{"num_hidden_layers": 15, "hidden_act": "tanh_gelu", "positions": "learned", "attn_scale": 0.177, "parallel_block": false, "init_std_qkv": 0.0418, "init_std_up": 0.0418, "learning_rate": 0.00199, "lr_head": 0.00562, "decay_fraction": 0.63, "train_tokens": 220800000}
Each number is 500 + 40 x the weight over its row's rms, rounded and kept within 0 to 999. Layers, rows and columns count from 0. Numbers have three digits each. The size before them is the row's rms in percent of the matrix's.

# q: layer 5 attention query, 320x160, rms 0.0457, rows 0-85, columns 40-79
# k: layer 5 attention key, 320x160, rms 0.0396, rows 0-85, columns 40-79
# v: layer 5 attention value, 320x160, rms 0.0398, rows 0-63, columns 40-79
# o: layer 5 attention output (transposed), 320x160, rms 0.111, rows 0-63, columns 40-79
q0 092:497474439472534502546519515540468619500481495507512517572490508479521470557472433495436467449581543393523416535578519484
k0 091:482426540494518460531542441452503386508529476519547502474497563503538506517426471450498558477531475537474498526516485504
q1 092:516519376498552497497456483521492550507427538503486475506485540485541518564554418522448533505549558427557459514537506506
k1 095:499545513516509499535501447484527444512521440495643525484492530494561524514506482494543567494535516452492450520480493482
q2 099:500519485417534502497437515479547474481488541509478456499423479548476531500519537518441531536478589462454500535420519530
k2 102:528495530484520491504486488491510443472468526475502410501516585536494538488492502530567495582452600469532510503477528505
q3 097:572473534541532504587532517497560472429428530492453446522511518505499454553469496498496516537559566436537448477568477571
k3 094:528506476440461514574525435504536487507494410518537515504574512455471513515526551446485625571521527439551534499525447498
q4 093:473483503515479446549588549502534570498483497532473523553494489469514395561493474511444471494554542460529478534562521479
k4 092:510511523489540459549548492497540543500501418514540517481495539482520497494537468482466568483481443491550464500512462445
q5 105:435474453472506436523539539509430629554504430580503546530501533507512527533544432546432467482519514513521476516477485518
k5 108:468478510522566493537530507507467517528553495437518449456468473532518521547488459490478511432482498547512428468466480490
q6 111:534512586517483519457482508479516406443465504464499469457507490481490529476426612507527573558463518573448534492531501535
k6 100:515549500462544485466515540479490490450488432542464540576623501488491515502523541523522525538522542492585549468554527490
q7 109:516529495478545554454438461453501491513541472450488454472513502534492544500550511520566531561423469520473512538448475463
k7 107:458520465479514530429472510476484510484532522446472452505545515517462474489566522543534478579486491473445501524550571509
q8 096:513471492532476524535453511575453442508486497519476436540537510487519486534491518503519517473519516494513464531543555519
k8 097:559520498423549545550604482521408527554551384482500498531570516451516516516473514451546521515525495499525480449563473540
q9 103:538514496547514501516468478537554429486414529458498437491513555443491508507441546424556525562485571517486450541513476489
k9 102:505570459484419494522518493528489477496503447498559497457554565455458527480460474467562565579469464427538508490516476499
q10 106:535545579543510567510516504473592464502503503520479460457504491466514410521474558468539518503469425590508532441526451536
k10 102:465549488392472569526489504473497567534411433467465562455522527467400502496503494482528484532502527493547534473491497487
q11 095:480549505463479459488547507489495517569554479507541540497480464512510556475563470536480482445462468482510515529481492493
k11 099:497460453580526503505506522529479561475485552479491481525425448582499509503548538524420487453526477532436537462453531515
q12 102:440531452481489465487462469498497497536577462469512469455463468513496558437556477552523515514475450549510540517472507456
k12 105:495443475528560484449468554466405513524490556502469440522397382553519503490508492528489478444528469534420516479472535474
q13 097:488481508469534469552453495514496568456405517462490447517479524535562518581609473489421547516544494477491500535533430520
k13 099:521514444429534443565495462491543478495525480491565471404471474489531516515522466423525530459472587462509486519479480476
q14 093:506518456458493498499424501512475507477478533490483439531519582469475466583447500530486492544552580468511439517520531481
k14 092:446535562459489486490529483503508475460550473482516466462571564489536479510444496454573540560454583512558536552499467489
q15 107:487501544514472504488520511535497521531502450563530541487545513456530508508528509518495449444532489507533437501528502509
k15 110:494473504546494471530467526536487533499548440487565509518489432469514494502465517489438478406526499508494512458535501472
q16 089:541563522540480583453543513463559461509521473489525529435467468499473480478532559470532476529476420583440535461478428506
k16 095:496510497511482474533474534522455511511474496500452533525423464525429496498617517559477453472460516522530457480495488505
q17 098:440480433460498491482431503512429529514556542529527545488494524576490574509576475587505448475506463501490467559447500512
k17 104:493417537540512487458503452526503454504561573495489484536443520517559532500476462516591521478522485587432508531482487488
q18 096:486540537500477535394528477458555473521573486524490523453484469502515500498530528496543514480502485588482558482491500515
k18 094:504481453532510464451468559521434549472497561518401529553475479515469471456512542574451477500464492499447509498466504564
q19 097:502461583537505516566553515489463522470444490545481518512446521477529479530393488489434509479457468521593523466550504509
k19 092:497539517471509463519494531469534568469452371464550541494522535512489522497517470455470524428481478541557503444503434510
q20 123:475488468507492471573530526556467622595491455528501581560467496502496500535501426511487470430530505470556472463508492498
k20 118:512413525538495515545481509493479517519568515484554514461362474481523511479475463473475508470479525577492489514494483484
q21 111:548467502480486481534465480483525418470495533489484458485506482506488469486479544470515555525489490485496535505496517511
k21 107:558508488502503485469508538450523515449447497549408490523528509493482470507503495525518474497525505401491534563554519497
q22 116:518535517471483524458471483474524469502552504473487460471489501557456502440493506466590525475473508522504510523455497496
k22 111:497461485573477502484452518477494507506477552506458469551503508464475491492502533492500458514473495485483490502506570517
q23 107:509519526535515506560549526532502586529485498494474526529500499474500406535519463498472458527541509432541493487555458495
k23 098:487534499501458529538526517506562559515502415514554512435475462490485510516528510445459517425524463502493498476558462450
q24 104:527478496485477514483424426497512479526536512468523454450520485539536515408503518477544541512447481526526507505468460520
k24 099:530453480521464488515489542524459502488468578496447446554486479514451507477500492519513464543513466501501469530510533491
q25 089:547543530532512520454499503441521383516536490488536505477492524497498555418519551469565480517475451547475538439464477549
k25 091:491493502530472466488429509500389508485530562528404471521480456525450476468508536565470426456478509488470493506499518506
q26 101:470524494470484534403442520466530480465562538495504513484506481548556515424494536507560509517442472596438519512438539530
k26 098:512464509561508479482504521514515493509459590523404482574496545523496471404555520542543456528486479527466477486481529520
q27 094:477536555549520444472504542530525439504453490509578564484546487535569508515469534546425487582530481551544463519547502532
k27 097:513450546519535494492528553533431548363480504492457518550547524543544490521541519460474526446516537500514423491591551538
q28 107:531497548466486565460446490459526450539516492464503431464482491528421506456484556453543554499481480544515551513469434530
k28 109:536469496467493543462477509477483488540488563491478448540502508483485506505518529518545402540452484459536513495518466465
q29 111:501516472487472480475469528500538461537540562495489478493501512522456461453518508486585495565526507461460498531492521505
k29 101:539526484515483517448481522490473513469542497500425488588557543471454440475484507519571432584503496477495519511466515483
q30 094:496524497480501550498411469515488504465421528476483466525523509532476524517474509457480584532538522537515456472474455506
k30 096:494457516467465457515555442522530416510438517522475466498520567480502483569441552446549497559503553485548424537523502552
q31 125:497492470556494482515547523499448485557491515530460570509495506450453490510468455562585396493530534466489425543504540427
k31 135:477541523532485499490445522492445466535576424537501489580489531491523498480476479543525442477528483488447525501519475517
v0 086:461536487399489488575470450481465522440530525526520474543564464553465526473516464416453513461519551530518480549547573541
o0 088:506457530509498442472529525558462476532505474502423510467450512542499475499488505510512529439507454525521504502465402390
v1 076:400476500457464515493484466482538464464457507493499533466506485474436513454481547507510447507546487433489445488479531490
o1 066:550589504510642440518535562544411516481547500501453536456473505515565577510531473451458568496475448517502480500460463455
v2 079:461483541464466503557496543586560387536530467480507509493488536510504547522541418483567500489526459473501504506577501503
o2 079:460483495472536526534519456510497578568502487566469460494505417521519564510452549396448438440540484576596512388432485503
v3 078:473531499528433419488505521454546532505484519436448530519557502461435425451535462533497430467548456555476472486548542559
o3 083:509520454505596511478506623509450510499550498533509475504450512513553630550491492532453536469461529397438511509489449467
v4 081:478541509517570491564544560545418491497472470495571475511563496459421415539493525538496480572493550472548507506510420496
o4 073:511450528521485468479515495477528460434556530463454550480521515564605499516453528475519423452482488552489531535478575560
v5 095:433466439501478399490511509455596506508436536549486504503547499494507499543445400507478510498548586492471508436454552421
o5 089:534425523517530506467564523506472493461503478436515529466495535475497527487578534461573567496484406504543496584538473571
v6 080:601501478507542585524556485490555439476411522496509500509543488524552483438511442571473538484446436543540486407520414428
o6 075:388470526489499453555504503507451497518549482479516508520511540550505504527510526483535426474511467524374492520554505581
v7 083:601481456504510501457424476506493549527545538586547520513521440502466544514571472484475492484510572497482461513488506467
o7 075:557549457483484486464544561525471403412468519442477552457401590442491493497529547509480486460507492476449524548524430546
v8 083:494454497506497466496442456479553437507609470460430473459470522496627439476484410557477560472534448485541494524532460554
o8 076:468470535475455529504518507461516572454400501485535518451556485513441511537482484443536558538517517532396584527510541475
v9 084:560405446534483480565499521505453472421534469531492475495461486424434532519403492505495513514449520525486462546539542428
o9 091:486565541509499514501540461463526561496438555513530484477553485446541468452597511496577498550529489511517454424517551553
v10 072:414531461500485559540463540537449515484484530455567512510465516506514580553508481466462531488522502442505569506556567463
o10 072:539446485490540473466501449484491503487403487519528496488499497520488461436584556515548501541481495481568492493507407521
v11 084:545497528467424512462510527482505505497614482463471467486470560539513515451499454493525516513474464531438535487546493492
o11 081:492525512467532541550483527510475497517462477490529481473523538410493486575468490563386489549506548459470565482507481561
v12 087:573504517552522522440450444456537471511612486423506479438430449527511625522524436523505558540491497514456561526584508481
o12 099:527507477449487508518513425554471504494429500545507497459485539453425394522485567410448477485548473519515519477540485480
v13 074:508509425497470445552501565473399563531510514465498488555480473466405422491506517434517494532522513528535502483552579463
o13 074:521520527513525474520526574515505553442498499525499513438520536511536558547492498640477564460440489475495542464482437495
v14 082:463439529495571405539508476584514464534525529483562502477554556519495468505595473489549457489502613470515448572452437434
o14 079:514487508532401548499477474477520453560569500501430502506409443530545534573421477385454512522510449534525537467501543528
v15 076:524521489521521538389563476426445431527483507522504549481499532560456512504505446493592507475501449511467493450528503538
o15 070:466514515501633460543475450501518550512482512493459536488483468460506519616447498506487467496522457477534509557518531520
v16 084:401516496476489496505448467539433564512584456506540543462520515433494532480563512437538485545519534460518512508437480482
o16 083:506446490525559479510533472470530425575427509481471452545506499498494499533459530567429470541439440514552541454540505536
v17 082:508475506495494422479468454497496439453578506450512496497483564521561538501548445484477512472507581438467493507550502485
o17 082:497487601473492516590555486444513520481456503494542482463542451425519489545442497447527534581521500464502555511497496574
v18 082:600512542530439550467496519432492422513503499456485475484425540496585440522491449493493519500478418496547546479601483572
o18 084:419507557536530533551519490514524554442527487502581445518531501465472459502491513489519481527497495464374529545531549531
v19 078:518527468520524485537503395452510499488474522511450506547461527474535446474537546470468506504437495466489436575527513487
o19 081:505506497478491482509582539506476563476524494509510425494508501533479498493439497532541541471478500512540530449512476442
v20 081:532514518582443518472505445474532500510527564476461562524485487510469464487469513537479443489508427472513550516509480536
o20 076:420452515437553522446457492492515551537493461550515389501498458526511507523530506506475612510490521487444495566527548487
v21 077:485528516489485439511532491509422437456450523481559538493483449504544508465478470476491563553521592480524488589466520476
o21 072:525505466526497482510525483513465551509466479462440503494481506576513482520499472514579510507447463524542517437466452470
v22 080:509465503535416565426491542482428489425523535459469500448558513503479534415466500529466499486441429497514546528504464492
o22 085:504582462454505512474551494497487486537477501471495477514519502513543447523493517558482472575519586509463486461460534505
v23 078:544526519506520407503511521453452501515475508499492417448519554555474527419436487517441514385435539457459494470424532449
o23 078:490544516430421559502551506511538555503587510502526530508477504477561487465519463497557556541508579471502411530520523555
v24 078:508518488475546476537498516560512483513476548498510504567596511512535513508428483503500436510519574467536539474519502511
o24 075:453456428534499508491435469489540524504483487572428507505468488527492537505505518441507508448517469543567465504495491504
v25 087:474512512561491517434351507406493493510452527473562504491460507465374524512539535528463514531526535476477457518479599429
o25 077:508469538521572426476501496512476493470457492543457526436514497464579516503488478566538521513481497465543480482492467554
v26 085:529528485541486517540523496544417536509487523511502561520487496490401536498475581526483488548476525456530576500605498503
o26 078:465420546488510466479463457444580455480464481515568497494550487442588415476556503479523544581512524495516482537439555531
v27 092:524485514514476534528441398365533542481558511488559466498472458541398578585512407465430524480505490535488485526548544518
o27 088:481459577450483493474526475525438427497413493519534493430499502465513413471561528422569548518574492499505537547516477396
v28 080:449437514537459472586581492523464473489499508478484488515544432497622522455478487521475472472447568492507493522460560513
o28 079:557564418503517492490576567512498507506499488472481493486495571488501519553439546515505478540473465557551530428479466565
v29 079:448428432513519422496544497582451423495496572525544501496485492567496471459504436449457491509500540538555454556528490588
o29 074:481494519453471505559503475439493576520406477504459490512524481495444501504485531488547515458518429528559508453488435449
v30 083:452531512527538511511463503570521493507549526491493505514492484534445512508503473471560504481565468555459483480530500479
o30 082:486442530451469474492519532500472425593528501504434506479511502448508533527480478467458466469527502574542500477436535495
v31 079:437481523452428457529494501498551510482542503508509550468483494513461486490464473476470523522522498462540471498621545382
o31 077:514445505493553515508577524469423573461538501511485419487546489494531523522505489483474644518539495514484574470442457553
q32 105:514516421538494579490470485460557461517476539541444453504487493462487488516479482435539445538513465505480496495472443489
k32 099:447430491512518571559494459515523507509493498430408483512557528485475496469450539496546403561550539466467512488532455533
q33 087:464458530497532454522502514535413559448469476457490547471516438518532504456587529529448567489519573494485516517463517519
k33 089:480479501501531437531495580501482579512571474498489526531498519543533490511510526510399490521487528446517493500455515507
q34 096:496514487517487500505456472473508611483420576547513496535537514542494521500510405469507534479537581439486445461523454574
k34 105:536483467438435459509505430544504531511523547499452539478531511457493492455505496482518488506611618413505446462484508540
q35 083:482557503471501572461503412458511532535491505483531502467507440485494485441545475486519520537455401539521518446539475523
k35 093:544536486563445594497511508483459469539428508512559490425538494511524541522493514460540559457504443528478434515497510524
q36 085:503533504496508550415482445479501480560481512477468479467497503471476499509480474536540562499499358548509562431504479492
k36 092:459528472493478539496466515433501522506423555560499526432545514496507561541519460466487551473437421573452516490455515562
q37 087:581535476502500584501490432436485495538515550552493516507466554471469524490511473427580454501519566487466493450526447492
k37 088:524502520483465493466458536517507475548538558485458504541430482531524558429401518441550415500556509459480504474526460500
q38 084:499518513613473545462541486503461537496471476442549587517552486562493505479526513537454508482455479549558510408551510511
k38 095:484517507598467447453461546462478496471485492556580530481511485513547510566579512423437520441470482601520533521467537475
q39 097:440465518500548429527552555532481490500560511427453560508517473558533490467585511574481526457486493503484466545471515510
k39 100:430489464505520490493487537427484496496511466511493533502513501527512495552506519520385509466487447511492520521508518459
q40 108:476477546523550489440556568486532451528525461395542532472512513492513488483532587562455539489482429517521515518525503465
k40 112:497507552578565542456464536496503495486484439491513467509511510482549492549560546571453543487413422582476567504488509436
q41 095:511501447523482502549489463452496551557515509520467454454476481482485580509501449486523432510525605451508477505496459539
k41 102:527432510454457498476499497509457506496538558524528464551470482432525489490399402423519451468547526459503430526575490536
q42 097:469531428516462571524453477503525459511499490550460448493497495530428451451483482487510489487448505513489509527532493576
k42 102:491500482486355552522521460437529499592528524513486512474519435512484490433495513488500478471452529505511456493559480474
q43 077:487537502508538473525483572503484446499539487482527513516514478473515506606449552493465466506525488480521512565512489479
k43 089:474521504476550479577516536465519506536546487402437486510520503470537518493478540572564470552492464474529536494559495493
q44 092:507517501484490583488505396440567420549506514544523464451480519460495495469443548519536464495450483470480486499541417509
k44 095:475484561520455535516519508477489486501446543499569466507540529447494497485463515465587540525457540495486489530581418495
q45 090:483502507512490495478568559519529490506530454485563526432511436512507503454527536553574524458468421536508530445505480472
k45 102:502502489568502497477489543461445502494462512591551489485481495491510554545538531494516566472423478587473534514474471437
q46 079:521488476433427521503500507422471480540559499553468458512509536474500483509532486460512393529513595508507482574517459507
k46 082:488461486444444572453565544477504446540467546481493505533474517488473505528438462538513407416490531491503453553606543481
q47 089:530506488474515594554504514508536564509476522496497464521493497471461446526487487444512485545501464521531485534503403509
k47 092:471545442410458530510521469546560499549532534500456493466531492508424479452532483511498419531588482454486477548463459544
q48 082:502501496537524436577513567465458447533493507530469484517535497453530474566478516500505490491558523515515502536521416422
k48 092:488480566488518437502523506497524511579530479421472436523579510462533432448465495546518478511526545396503493472575502507
q49 089:463455519544540428452551525540473537529495486437521521465464472525513536488514497556474519498509486514509531451444532514
k49 094:523498485579556453470509544499401530439457499573522539520475490470523521516562528501460552505481486467491535548427548486
q50 105:453511495448500587539501487494505459539444549567462441510490532490491505542452476480509457560489485486508476560545434500
k50 107:444482515457498563498529448524541440497537502395444464535547496475466494451490478522544455542501479431537508521506471535
q51 090:524479513480475510460528458589472578481527448424502457510490489501474555543508543502420524532544500542518488503497522551
k51 089:550535546518517470572523485494500475453533475516495459489428494526516486553589505476452482567519435510522493544453507564
q52 087:506550534507481555494493530450541458534534472447521475487556528456502452438518511474582469500495461472535542496573407518
k52 098:483506508537480499478423509507556479554498523476488507526546536487499463529414541443531451445443492530512510510531517456
q53 090:500535449492465516468494496495512539524537438428495468469527444490424491427540494532468502494442458521494506555484495514
k53 095:504534512538458616516498519490447526488381514547518494459515497514531508610546478467475569468402477569520518536485506476
q54 095:530465559457435548479556463532471528535544434520519503461494416533418536490530504468455513510439543493542480531527505505
k54 096:495502514538457510472528538460469499435502467561575489443457488496475522548558479413467519473472467509510495522457506552
q55 099:556512495537505555547445507482519547476440528557441461531477588430526508538459481438584460555510526463482482459498499477
k55 102:508530474439529484532512435529478516499572503442443457487505499478441488461351477498550454536591510440467471480487439493
q56 092:528466535558500444485549539578494453418494470468482508517490535516530517540499552489449572506512454517459536549489536451
k56 102:502520526526530453552466506530548429425510423479506541467564508512532507542544489500492578558520456454506506477502540473
q57 091:452544419470490468491494493452472506566521454434516478425519473526475493433481518498539482468452480485518518463503478453
k57 102:466435493556474585497500488458475524537430539542543502508479527430538514539518536497493467418456499525466507541501522438
q58 081:493510470471527505418525490433425469569531463492513465457515488516515539421519478505586438497446441483549488492485504449
k58 092:536528521550499527449445542470440486457418507529548470517469495471515549536507500459517534490484481543510486476527559483
q59 078:504495518582546618511459481487528597505488500527522533530501476482501536531514462473513477474528531496505475471460485541
k59 091:507486492472491537570499479514513545517582451395458462418479530499513519424497529540529468508559482511506510516483479511
q60 109:489502574495516508468442451576461481447551469498572454444491485518490528495476566533432539528452469569530528514531520525
k60 103:533550554493569543513534486489457438508376485481569449422472465551481510532580511501454562511476436573549494541523524522
q61 087:486536437509511495500436497466542510504500532535441494513496578498487438458511458433577503434546552465516524474492486538
k61 088:462446438490498506446444525527581562525536497491466486555541556479531480502423482451566440466519519455484524484558507462
q62 084:514549467472456525479528432369548487512517565507464427541501521505480513485506457452500490503492522480465510450519449514
k62 094:539484455463399560464555482507500498538468566487486474607480508463468509471442483415505482475514500471447455441512486547
q63 091:486481530442506475505476468548442560426534496505480453506525455528467545545564456433460518510533582459501450518509492469
k63 099:576518480487471468531542506531482494511536502521514531527490513480464510509574493502504489520566601402509472522496477548
v32 086:466482518428473505482514568564497486501475464473576447527543498452587539489492509437501532513495470518463531464535459498
o32 069:528433531548541518505465486444530476426489513527467497456462541542426476529476479557470461510461572454610514481495516513
v33 090:485468482504501516471567524441600528517449502543423493478498485498572388466509473557525470514494484538540525442497458491
o33 070:504533526447502513503523478539404543464531511478559518564504495536486538528498518461523598472517531427515520573544512531
v34 084:532477476520436558527530604566434514481449510530491501511522515486441462518456583516506460507449495458462499496558507443
o34 066:466503526496538471496498414488505572474537522447530511466492471544545504535510391465558578520500513456523488510454500548
v35 075:610498469477518437469616461488500469487470538512488548544429491522607483557444450560505558545453443497500523511507518449
o35 055:447472520521530508538440483480477503499534451478470488408530551505484517452561514460412461401525540508455443524436464540
v36 078:527472496472523468585662434528487538455451550432510532522495545507569526505428489552477481518496530456473480487508555574
o36 058:466567485531464519450464525447479542577527421499506419514515461478554458555517477475576529517518484528520468467482464498
v37 080:467504553498486401518392540443527519545523491418545538525483520522546401474446436522496474499540539501524537549426529497
o37 071:517513421480485566489561508503502470533452511567461443532517486461499596493550527469535477524505423539457504492581510494
v38 084:484533480459491591522513502439518563558416502460482485491494492478578497502474464474468509434458480603466478589459502524
o38 066:483492514536524447475460484502491421502521480534456511426486599518494501495521488524474471512489535410541494413528436436
v39 086:475483504498480537440675457535504516502560521498485512511493519566609496546501551500512482500491403508474565541418498525
o39 059:531510497530474463488420550479517463496428472389462542509490490442524519465512453444495587488499578458563508421526485547
v40 082:489469478482569491469529529485621506472445486533502495533526497539451476435500388540462476504522462527503507444489579459
o40 057:492507497561478500500525486494400529506565488428460490513446531491525454561489595454491525478457558413569506545492446528
v41 092:481519534461469500445602504379492481557456469597491492515490510518605520505485465489524488491457486500511506439394526432
o41 075:526453481515546489488454541588521578436541550393470522543486533497478505495496537470479550527500540474552451524560504592
v42 077:529487486436530480466546467549568463525496497501514524511499451533593467511576421476525495481545463551501518461471492473
o42 053:517513489563515507521471551445424468521497489520472491471492555499426567505446588511429529512433492430534573503548476550
v43 083:461511513556521491500502515597461474493492517515501451491503501510440556520532563486499523534585572523436481524515495511
o43 068:500462520458511511447492480438502521529468483520555463534504506507607485518475395535536491510454448501523493480485510464
v44 084:526467437489542462487502521384554502505479504511465484496510458506453498533462431504503532477545494500523505454418556529
o44 061:517523596526499519521526473552423596482548488465553511514517492476510487500456561489465518476483490522444495553491510404
v45 072:532452457534486493554554388455471450535539500523466482478502512460498582547464528481502486512518486481424516505528572497
o45 047:464544462567510486487443506476521536488496449460582484475555481512500539456540471526522567506486490485509410424453440509
v46 082:460494472514491481568434536427453528446498514484499503506472453437466557529460547456504479489571562522491534526561545606
o46 070:506539504471511483471565463532519502533540468480569501518543513495507479424498456588530502489537477570453444481463464411
v47 086:589474485484487473475526478499517498562369509559480527529524527566548405528488522512562524552535481490527456516434537492
o47 063:483521494465519536504532552527476597512556518461498466527454471472517505498482474500449549505482491441603522512538485526
v48 079:456506530413507542479472495591504515482401491514516546447501630469486509561478517486468530455559500509444459499585430508
o48 063:522509499548475478493522505410490482566549493507484451514468432491561523472507436558496404538504501460600505456429521465
v49 081:474510556506532534498423457636543515522572483471527580530469447449465490542523421458546488470484485542584525485604521542
o49 065:501456428488503441523510504423527428555451480528451497500522613544506505419495556541423400498510475482520434539471439492
v50 082:452484537520458448391416559537463586491518493466455532480502529497564455523523504492470514534515556467464504535464587529
o50 068:574517495459490599556551417441534443473484493500576510487492480522420543506442467513542543474535484535456558475552490436
v51 087:501512521507512492523623473496611457500516538504453477493492517557545352552490461548478453504518468537499541364540547466
o51 082:509507467531514464495434540502408521534454483486484461514494479479533582490514566428513534506412542472529462566457465567
v52 077:609494485450489483512556507486494482485490540485582517499515469517463407521525419500515485487519452471601494552478528487
o52 061:427502532517473529522492512532454552488545488534424547515499503543481529491537550498455562465481541486471508447534435484
v53 078:506563510414472568482587568508514444532525548449483498499510498547433522540514567478485517550574500514486558435420528429
o53 047:482425513602524466489489503495492525536508439494479505522476547514556557472561428529506465485469444511517475548531497598
v54 086:510550533506478587440500482515562553581444493527505557489457537472416481527536481482537482492486466528524509502511474514
o54 071:531504474480513455548506553509469414502521492443472528482497566523571490435494473532426497514503539460548458506499485525
v55 073:472521507587464511548476519433431508541508508469457502547471429503521581531488491427531479518502439477442479483509475497
o55 051:534498478453564550478478472595546445482464502460549520517524576507455478421492528596463488493472538509515586488511531487
v56 080:369528514504540491525471553407441490465573511489537432469550512521510434454503554540475519492503473505526455454521461446
o56 064:570449544451485523450528480563528485495464536540456494486449499510493529537507490506543443474501545499504603535528479463
v57 087:556506529471516530454528598458602459522515525484399557531529513563502371568568510507497488446523465490579454465489461447
o57 071:458535529484481435528486464517426562491503500535499473567498455443527572498484468484504499518479523478454528509500518577
v58 090:528436471498496459508488547445515453434539500470489425480504514536528457477472492493531500481507518403568470531461540521
o58 083:484572507469482496521518495546469554498496502528539501549456474472435517533496483480485545495549485583444555492520552519
v59 080:520502483514527484541538488464583403458541495526463472595549556499529578469448539444461545417464543438486428461530478454
o59 059:576543503497465468475480551532480620542489474464486476470460490433482418553513480615485477553498510527609513497460517508
v60 080:525498526518571494403583466548296504554490533510543489498533505465443552518454494543536486519488468521474470504568519468
o60 058:465509508447462525511473470492544597454514538478502446468475481549500477462581516520485524483557529477569474567502488572
v61 086:521497518520462506463640552538563461484420535527461504503567535512472574490475465441480406481494460538554482430558486459
o61 066:500472514497554502542416499483477558487549469447484534491457486500495423514522470484452604474512569475515490610495510546
v62 079:441474505564477462503403543511519494560461528502531456478557450505441624506533407502490514489530441585442564511571536528
o62 060:512418462504561547499509460499547449486493528537545495499490530484487522422499543453503492500472542417492419545478492498
v63 077:569467442502491507527465488503487513541458501491507487482505543498473477531503545495521476554460502528580449512508492490
o63 056:476551511530489487460488519492452545500549480463479512471470476528509482469465473565447473514512478462440528505477499551
q64 094:542452542510584507423520530499481498441496497496441478548531557449465499527480490443537519549589524515444417476526491556
k64 101:509513517452482457470528484493509487523514377449513509487587580467475514497492452534528538571535545468517508508471439552
q65 079:492490573513502538527502446533528475533413554541500501515454442527602495488575470484432556490464534573437421444491506468
k65 100:496445552514618525518495537511490542433535540518428502608475516508523487549502501470495494499522589490538511497492556505
q66 084:510568471448438469455492523520517458495535541476550482495497477552513529514472504567421567485443523459505500509524503489
k66 099:481421562475565505494526521501494508535452651511442495556436490516533499497568528500481478431530492466513430505470532499
q67 074:441471494533513487527552579483463549588511471549551519513534462501608482515489526513494478491463429513503479494512508471
k67 087:517491538479495502505480494534528531534490476489513589474551498409472465501424551543503575539477503440509514498557483533
q68 076:551416514521546493475509533477499487507477516526456496563492549438531492479467576446516487519541531444488498467542535512
k68 093:560498435472519497502463496493487539490529398517547536515572555456485523506470492521494586552472493467522509516483444521
q69 085:528470538524524544482500525547520473566417486430521476517539526495545465487501493479514532513543497490493428531555476449
k69 096:542561439472439504513470487529499540538534414453546507370553460485477490459483472541515514563528497479563526539537460490
q70 084:473558486499492530539510470481492516523514553548505457449488422494465510463515461530484547458486523490449524553510493496
k70 088:446470530548500547568494573472535509445488620514504488504379479513493502465539515502475514454506462522487517509477546506
q71 106:575433543501560502444513495545488466428465569457459409547511549484494510583494499424519511556542558520492485508483494496
k71 095:486539528457535490477522487491507502523522426511516469500602580471499531562491481535526505564488523447565535544519450543
q72 078:498468520553551451495534473465520504460444520523493407517493542451460485507484462433474486478540482526502477447533451509
k72 092:518518471528485518448511515453518521467540406477478478477549506466456517515457473503545570593517516464548577502501471550
q73 079:571466497435437459419509506515458529434565476517516533523500400480508538450507570545464573511502542475461549519471555497
k73 085:464446541559508528544498509497473461489477569602520580534444487551526568520542491529493526447549490508466485545539499501
q74 079:508469479512544514510496503502461458490444462482439507502490496503523512525544520474508453509560513487481386502501494539
k74 088:501560480442543499429449497486494494506440400497523451491551502523521471472451472442548562490535419469525472512534452539
q75 079:515489552479478411458479538467471485482511559497521546479505464414595555519522526492449499510473479539481543590476551519
k75 086:579469538498612520505514499544476512517465477520460595608545503434478538477536559422499474500526532481495477457457518469
q76 086:492536507408450562533493497490493549551549555531548520538520433511426507491497513563439511480456497546494506511553525580
k76 093:490474546529548446563488556500507493482498642539449494582433464550522500461586448444456511462488542501525451485471530498
q77 075:481503490498501478547528506473479491556443433502498464474524537489421450499458477472529516492459398486531571497500443471
k77 101:492526493528415509479457488528508501510533529496541461389476434485473459498479546527457509511495506514519482540497510514
q78 076:518563493472488557506521489486532503587493468504540561519520479556410542499521485542527535516497490513503574473491487444
k78 096:428521471532438496500472453504523493461546592504508491418392462566534521439535500452495465441533528549538472474520510512
q79 083:506513511481554459454473482537487489514427476421545506499549473432520538429575512553499540501556559500426516539482436488
k79 087:514518446472444501527446510483470552522478377511550490418528497496568518520549509504568497523498463524508543490459500513
q80 076:565429496493534510478468539500521492523466521477493445456491554519501494563477502456486516517490465552456413516547462515
k80 093:487490475425564488483488501558505497485492409500462514533524496460547516533520444507503508574508517443604514522508475443
q81 097:490562499513399510419528450523520490528539456529530428477514485473461506473496500591495552484491438497470534488470506472
k81 094:524516490519468493514476510499518497494471661557511467520425449522456489445525512503488512483477491501452442530532551530
q82 074:458467539556541516516487556478452526460473549525528523508480452475581522377531525607500555494554452484420529540545514498
k82 086:503447518512521553554483502536462502511476536491387425561437472532516508488546490503503506418519521473444514513539505485
q83 079:492534506494474517435510489512443569537503485529513537516510505549490462506531433537503498488558546491501504384529437526
k83 086:522524512498433512521485459527496513482520668494457443477415451532467455484501479542427501497475498477476475495527553467
q84 077:505523544535463489481548544554447447578462524526551546476531528513558517492472543498519473461569454450501504472515423445
k84 092:482489473589449452570546454497450474504481540499554505514464475543503500447542533496544518478511422537527486515525519458
q85 066:521484524464538443490456488513443490462484474493472442483527433485410484524529483400527521519514460540412481483561453555
k85 081:492541476436528505501468469491524515533508386506476440422537515460552546473531507537549497566490527485513548457486491541